python train.py --positions="rope" --bias="none" --init_std_qkv=0.0452 --batch_tokens=65536 --doc_mask=true --train_tokens=148900000
Each number is 50 + 15 x the weight over its row's rms, rounded and kept within 0 to 99. Layers, rows and columns count from 0. The size before them is the row's rms in percent of the matrix's.

# layer 5 MLP down (transposed), 768x192, rms 0.12, rows 620-625, columns 0-191
102:49 55 37 59 30 42 19 42 54 54 44 64 43 61 21 64 53 58 30 76 54 39 50 60 46 63 43 43 44 42 72 47 58 56 36 45 43 38 65 39 44 35 47 31 35 70 38 51 64 35 62 62 47 67 52 55 70 21 21 25 36 67 45 42 75 59 63 13 47 56 62 36 36 50 37 39 39 40 75 34 52 50 25 47 62 37 28 54 74 49 20 56 64 88 51 69 75 72 51 52 72 54 66 42 31 44 41 67 55 37 49 37 56 49 52 67 49 67 25 81 56 45 38 44 50 29 29 46 56 44 72 58 43 58 59 48 45 67 75 41 29 73 54 28 78 45 46 43 36 64 32 48 61 63 66 63 58 21 27 28 44 92 54 40 39 69 53 39 37 39 48 58 67 33 78 52 54 57 37 51 66 56 57 42 43 80 55 42 42 67 69 87
100:60 54 22 45 36 51 28 59 65 32 94 52 42 74 48 30 69 56 49 66 50 43 41 44 60 40 59 42 32 90 75 75 30 72 39 80 48 38 28 34 71 30 53 38 21 32 47 52 63 66 51 71 35 77 33 57 56 22 47 55 66 48 43 48 44 49 19 62 41 41 55 90 61 66 76 36 47 40 35 33 48 49 52 52 31 23 72 57 64 40 57 61 49 53 60 46 43 55 80 28 53 72 60 66 41 55 49 80 31 62 78 59 87 33 59 46 53 45 43 51 48 64 36 37 61 65 65 18 61 40 56 68 53 38 42 63 41 39 53 61 49 57 42 46 66 40 58 42 40 26 51 58 59 60 61 42 39 35 38 38 85 46 58 42 50 66 56 36 66 50 57 37 43 43 64 31 52 27 56 44 62 31 62 41 28 66 37 44 54 43 27 61
106:44 54 14 54 59 42 54 59 70 48 62 50 73 64 70 57 40 64 45 54 54 62 41 78 53 50 25 68 58 62 54 52 39 54 46 77 58 57 46 58 40 15 28 24 32 63 64 29 59 51 51 51 76 51 67 45 44 35 53 51 50 52 77 37 26 80 29 43 36 70 44 54 44 49 19 40 31 50 56 68 11 42 32 36 53 37 58 70 56 65 41 47 43 57 22 42 73 51 28 34 49 68 43 48 69 55 64 68 18 30 44 42 46 81 28 42 38 43 37 43 26 41 57 45 63 38 58 39 62 77 47 69 48 55 40 49 41 40 62 69 37 47 56 33 33 41 70 56 30 45 53 29 55 31 46 45 07 43 56 61 60 46 64 24 26 34 37 42 50 62 80 70 47 24 36 58 11 55 57 59 53 51 39 59 67 40 55 26 54 76 46 47
095:24 35 92 63 63 53 53 68 46 44 63 44 74 38 75 56 58 36 25 52 48 55 58 49 28 60 34 51 80 36 42 29 50 32 58 77 63 61 31 39 41 34 51 58 53 40 47 37 37 60 42 32 45 48 51 56 64 54 66 36 71 45 73 54 76 65 63 48 44 36 51 27 30 51 69 35 34 53 75 28 52 37 40 59 52 56 62 42 59 43 49 15 29 73 42 35 31 28 39 23 70 19 30 73 44 65 62 42 41 61 61 39 40 53 65 29 55 56 44 27 52 40 56 19 65 07 76 47 46 23 65 32 79 38 53 50 57 51 35 54 32 31 40 67 50 60 62 48 49 75 54 27 29 61 60 31 47 66 48 43 42 66 30 37 46 58 34 39 57 39 51 31 36 32 26 50 52 64 33 64 69 33 59 30 51 62 54 52 55 72 58 69
093:18 43 51 51 34 34 58 54 52 75 63 42 34 48 61 54 61 54 39 62 49 62 58 47 65 75 36 36 53 65 34 54 65 45 52 70 49 84 79 49 59 45 45 41 48 23 38 55 35 60 26 32 62 62 68 35 56 51 39 56 69 57 74 74 52 20 30 31 39 40 26 43 40 51 51 50 34 36 41 49 56 45 67 56 49 50 58 67 71 45 52 41 12 57 35 62 21 39 55 68 53 44 75 36 74 78 50 40 75 55 81 66 78 31 52 36 33 52 29 42 51 46 49 64 55 51 51 37 76 58 32 34 55 68 43 49 55 37 63 27 54 36 50 48 61 52 31 80 51 23 37 86 77 58 63 27 33 16 62 26 26 64 28 66 43 46 47 43 27 59 49 42 23 46 49 53 55 67 61 41 42 68 32 34 71 49 42 65 43 72 42 43
100:41 37 39 66 67 52 55 38 62 59 55 30 61 34 46 42 42 45 45 11 69 28 30 61 44 77 73 67 67 61 66 49 56 48 42 46 74 68 57 60 38 48 33 41 30 92 54 24 36 50 28 50 67 63 55 41 32 49 58 54 40 49 50 33 40 67 50 68 60 19 79 59 43 63 50 56 58 74 71 69 58 60 72 14 50 47 72 31 45 70 27 75 58 59 35 59 48 60 76 67 70 20 50 25 65 68 63 43 49 81 27 36 49 42 57 45 61 63 51 49 56 63 34 39 42 35 44 22 55 55 56 37 73 40 41 63 58 25 35 38 52 33 72 39 60 55 59 56 42 55 59 48 21 70 50 62 60 53 65 65 33 40 29 43 50 75 54 39 29 39 19 53 45 53 72 71 37 64 63 24 36 43 60 42 59 53 60 33 47 64 64 68
# layer 5 MLP gate, 768x192, rms 0.13, rows 621-626, columns 0-191
098:60 34 41 43 59 42 42 62 80 39 51 52 20 43 60 34 68 29 72 38 49 62 45 37 49 53 52 53 60 43 45 49 43 68 41 42 33 60 40 48 52 66 46 45 59 57 23 46 53 53 38 49 63 49 81 61 41 38 46 36 55 49 38 34 31 55 70 55 44 53 36 35 36 54 46 63 28 56 47 59 37 55 61 74 50 44 83 78 66 78 40 14 75 28 80 21 48 36 75 42 35 65 77 35 26 54 55 67 34 67 68 36 62 48 35 40 38 55 61 61 63 19 53 46 40 58 48 45 50 29 70 68 45 50 72 50 65 50 47 60 52 72 52 63 40 65 40 57 42 45 50 46 72 63 31 25 59 55 28 43 72 34 37 48 32 66 51 68 20 68 27 78 49 43 39 54 29 54 83 55 44 73 20 84 63 40 84 46 52 56 44 79
105:32 40 73 30 52 57 77 28 59 28 48 32 44 38 32 45 46 47 42 62 43 65 37 24 41 63 77 54 53 23 49 45 64 67 41 27 66 43 65 47 24 64 86 27 59 41 46 39 56 46 50 62 48 53 59 76 48 49 41 48 38 74 21 45 67 48 64 68 42 47 44 35 39 37 54 45 43 53 60 22 29 25 35 69 68 79 45 35 46 26 38 59 44 57 24 55 40 62 36 56 46 59 22 33 31 40 61 36 80 37 44 74 58 35 42 65 65 48 69 67 43 40 52 57 54 66 51 45 45 30 65 58 59 62 35 37 56 71 47 39 55 55 34 38 53 57 72 52 60 39 46 72 68 74 43 40 79 07 63 36 49 43 58 50 64 46 54 48 54 43 89 50 39 69 66 62 42 32 35 50 83 66 66 70 19 74 60 61 58 53 30 52
092:54 51 66 67 53 40 25 37 32 42 50 42 28 43 82 67 49 75 34 41 40 43 36 69 58 60 63 40 33 40 54 65 33 75 53 65 53 83 43 53 37 43 48 44 63 47 68 25 40 43 47 77 43 45 61 60 28 47 44 52 37 55 35 55 78 59 44 50 49 40 64 63 81 45 22 25 62 69 45 48 60 59 70 52 34 76 48 51 65 55 53 45 27 53 36 79 27 42 21 72 55 34 47 66 29 53 35 31 62 44 45 71 46 48 34 48 28 65 64 68 80 76 36 37 79 68 26 30 29 41 55 55 35 45 46 39 32 59 31 75 72 51 20 61 60 59 57 45 38 47 18 44 26 29 36 68 41 60 48 48 30 47 54 39 45 32 53 54 33 66 45 53 36 56 35 36 64 71 66 67 89 61 47 39 53 49 54 48 76 29 66 60
094:19 55 41 38 42 57 29 57 32 75 28 55 52 25 64 81 59 57 34 51 84 47 43 47 64 66 41 47 32 72 64 70 37 57 39 44 38 54 60 51 45 49 81 78 35 38 43 52 43 48 63 63 60 49 55 48 46 55 51 39 68 53 44 43 45 50 30 51 42 64 50 48 59 36 64 57 41 37 55 52 41 37 56 57 25 64 74 48 55 58 38 30 38 70 61 37 53 22 61 28 64 37 69 53 37 28 67 60 28 31 45 59 34 63 40 39 64 34 63 73 37 47 48 61 39 43 51 59 74 57 24 51 80 31 43 45 41 59 61 60 65 24 18 31 76 80 54 80 25 54 63 68 67 50 24 60 56 40 52 66 43 57 32 62 31 31 52 50 29 53 31 49 20 78 40 37 59 61 53 43 19 50 34 16 76 39 75 65 66 53 45 70
102:54 11 58 37 45 58 52 59 48 12 70 39 25 54 25 35 44 32 35 48 57 38 22 50 49 51 48 51 51 39 29 67 35 40 43 55 39 45 42 31 38 53 52 72 51 60 30 61 60 68 45 50 47 22 45 53 53 47 50 58 79 46 36 35 46 71 54 50 54 51 52 66 78 44 23 47 50 15 42 76 22 51 65 30 36 50 63 33 54 24 62 42 42 37 46 51 34 30 30 80 59 35 24 60 56 41 66 40 73 62 69 65 48 36 65 42 20 42 62 46 65 56 68 67 59 39 57 66 43 18 32 39 63 60 69 35 43 29 25 48 53 35 47 10 61 55 58 44 44 47 39 48 52 23 90 53 49 37 72 51 71 57 57 89 53 44 23 67 52 49 56 54 46 55 42 62 44 78 46 62 57 45 70 57 57 44 24 28 58 42 56 33
091:46 32 72 46 62 49 60 39 38 40 86 45 36 65 67 65 40 64 65 46 43 36 66 59 38 43 72 28 29 58 63 60 58 60 63 72 22 52 50 50 51 44 69 40 68 69 32 38 44 45 43 62 51 51 54 45 28 83 42 50 63 61 56 83 46 54 54 23 71 32 50 57 37 36 52 74 54 53 60 61 37 44 74 46 65 42 46 27 40 69 65 63 29 22 53 52 46 54 42 46 53 48 17 57 33 60 48 50 48 54 49 80 24 60 62 43 48 60 29 31 56 55 34 55 68 49 43 06 46 50 63 54 62 45 53 27 80 78 42 55 73 40 38 31 61 45 73 35 49 86 32 36 27 34 96 55 54 42 51 52 59 66 54 48 18 61 30 64 61 54 60 36 54 79 63 34 48 44 71 61 80 47 54 46 35 63 68 59 54 59 42 27
# layer 5 MLP up, 768x192, rms 0.13, rows 621-625, columns 0-191
101:51 49 43 72 20 57 30 57 53 47 45 54 67 68 31 44 59 39 48 58 52 58 29 68 44 27 30 44 68 73 41 17 47 58 34 37 55 57 58 77 61 38 10 55 58 66 43 38 44 56 36 57 41 32 49 55 45 78 25 56 50 63 55 38 83 64 52 52 63 14 56 50 53 34 59 63 67 39 53 46 67 74 43 42 48 61 48 41 40 49 22 43 70 47 17 44 48 43 43 44 81 24 36 66 28 64 27 53 39 24 25 49 39 51 44 56 44 55 56 55 60 68 39 46 34 55 34 74 34 58 82 48 61 51 41 54 43 57 56 41 27 30 58 68 33 27 32 41 44 63 55 15 61 49 28 47 33 50 60 46 64 61 63 47 64 65 23 30 91 66 39 75 37 26 46 50 78 63 34 41 53 34 34 63 48 22 52 49 41 34 40 41
103:48 38 63 58 48 62 51 55 41 37 73 40 61 30 74 52 48 78 40 26 35 44 47 47 45 65 45 50 50 27 68 34 50 67 58 56 56 62 55 55 28 56 50 47 67 42 58 63 51 60 50 47 48 72 42 32 45 44 45 52 34 36 36 54 52 74 70 37 54 41 77 53 43 72 45 52 64 58 63 38 46 36 64 42 65 50 37 58 52 27 52 50 46 54 58 85 43 47 39 31 76 64 39 26 48 51 63 56 47 53 36 73 13 45 60 38 78 84 54 82 68 72 53 66 54 30 73 36 49 68 55 52 51 47 63 37 50 48 78 81 42 91 40 45 56 15 86 66 39 70 86 66 41 41 44 35 80 61 66 48 74 36 54 35 79 31 59 50 46 54 42 65 53 54 60 29 54 64 19 36 61 22 39 47 36 77 49 57 71 64 43 48
100:60 45 40 41 43 46 62 52 37 40 48 53 59 57 67 81 75 37 55 61 44 37 28 60 78 26 63 37 48 45 75 47 63 22 60 26 42 44 31 52 52 53 42 38 35 77 43 76 49 40 59 75 31 58 49 79 32 34 28 31 54 52 51 39 56 61 54 39 48 64 53 58 47 55 71 30 48 68 48 63 39 56 54 58 64 63 87 66 86 76 48 47 60 47 55 62 35 57 32 62 57 32 43 50 67 69 55 51 18 51 42 65 62 59 51 53 41 62 67 32 57 49 46 53 31 35 52 59 54 41 43 74 79 23 58 59 26 57 51 49 76 46 70 94 61 62 57 67 31 54 44 38 54 68 36 84 38 34 34 43 72 59 48 49 57 20 46 57 03 54 52 74 58 33 41 38 43 53 53 60 60 65 68 24 43 30 44 53 38 69 75 58
095:47 58 40 69 64 59 44 30 42 51 35 81 74 51 71 80 63 42 42 53 58 36 52 62 54 76 49 40 59 49 49 47 53 47 79 58 34 60 81 75 29 52 57 63 72 53 37 73 39 35 70 29 44 51 32 50 22 43 70 61 78 65 59 49 30 18 50 57 72 55 59 32 58 49 50 52 41 35 55 63 34 70 49 48 36 77 82 60 35 39 34 59 20 23 44 52 50 25 55 25 52 50 59 56 38 50 67 46 49 42 35 56 27 27 69 47 36 59 43 24 31 46 62 41 67 53 65 23 54 54 44 48 48 87 60 58 54 38 28 46 53 46 44 48 39 35 64 52 26 46 26 50 55 47 41 54 34 96 67 57 33 42 48 42 37 82 51 53 56 27 57 41 24 63 54 64 65 75 51 34 38 64 52 42 54 45 28 74 29 30 61 60
098:66 67 66 69 62 75 46 63 69 53 47 55 43 69 58 60 61 31 68 54 38 49 33 18 51 24 56 68 80 49 41 30 52 40 27 36 73 55 54 70 51 72 49 73 55 41 65 55 59 70 24 49 17 73 64 68 46 69 52 46 04 46 54 49 73 53 45 50 48 69 57 81 56 64 36 46 52 56 35 49 21 69 40 28 39 69 34 54 35 45 55 59 33 51 74 42 47 52 50 46 71 38 59 55 80 59 72 56 58 62 30 60 34 56 46 74 71 43 61 59 54 45 36 76 48 60 53 26 33 39 59 61 50 61 44 88 71 56 48 26 43 43 39 80 42 35 46 40 62 74 48 45 44 55 25 50 65 38 41 44 58 48 74 69 43 62 36 50 45 77 57 59 52 65 50 70 58 28 52 22 27 64 65 36 53 49 78 46 49 68 28 42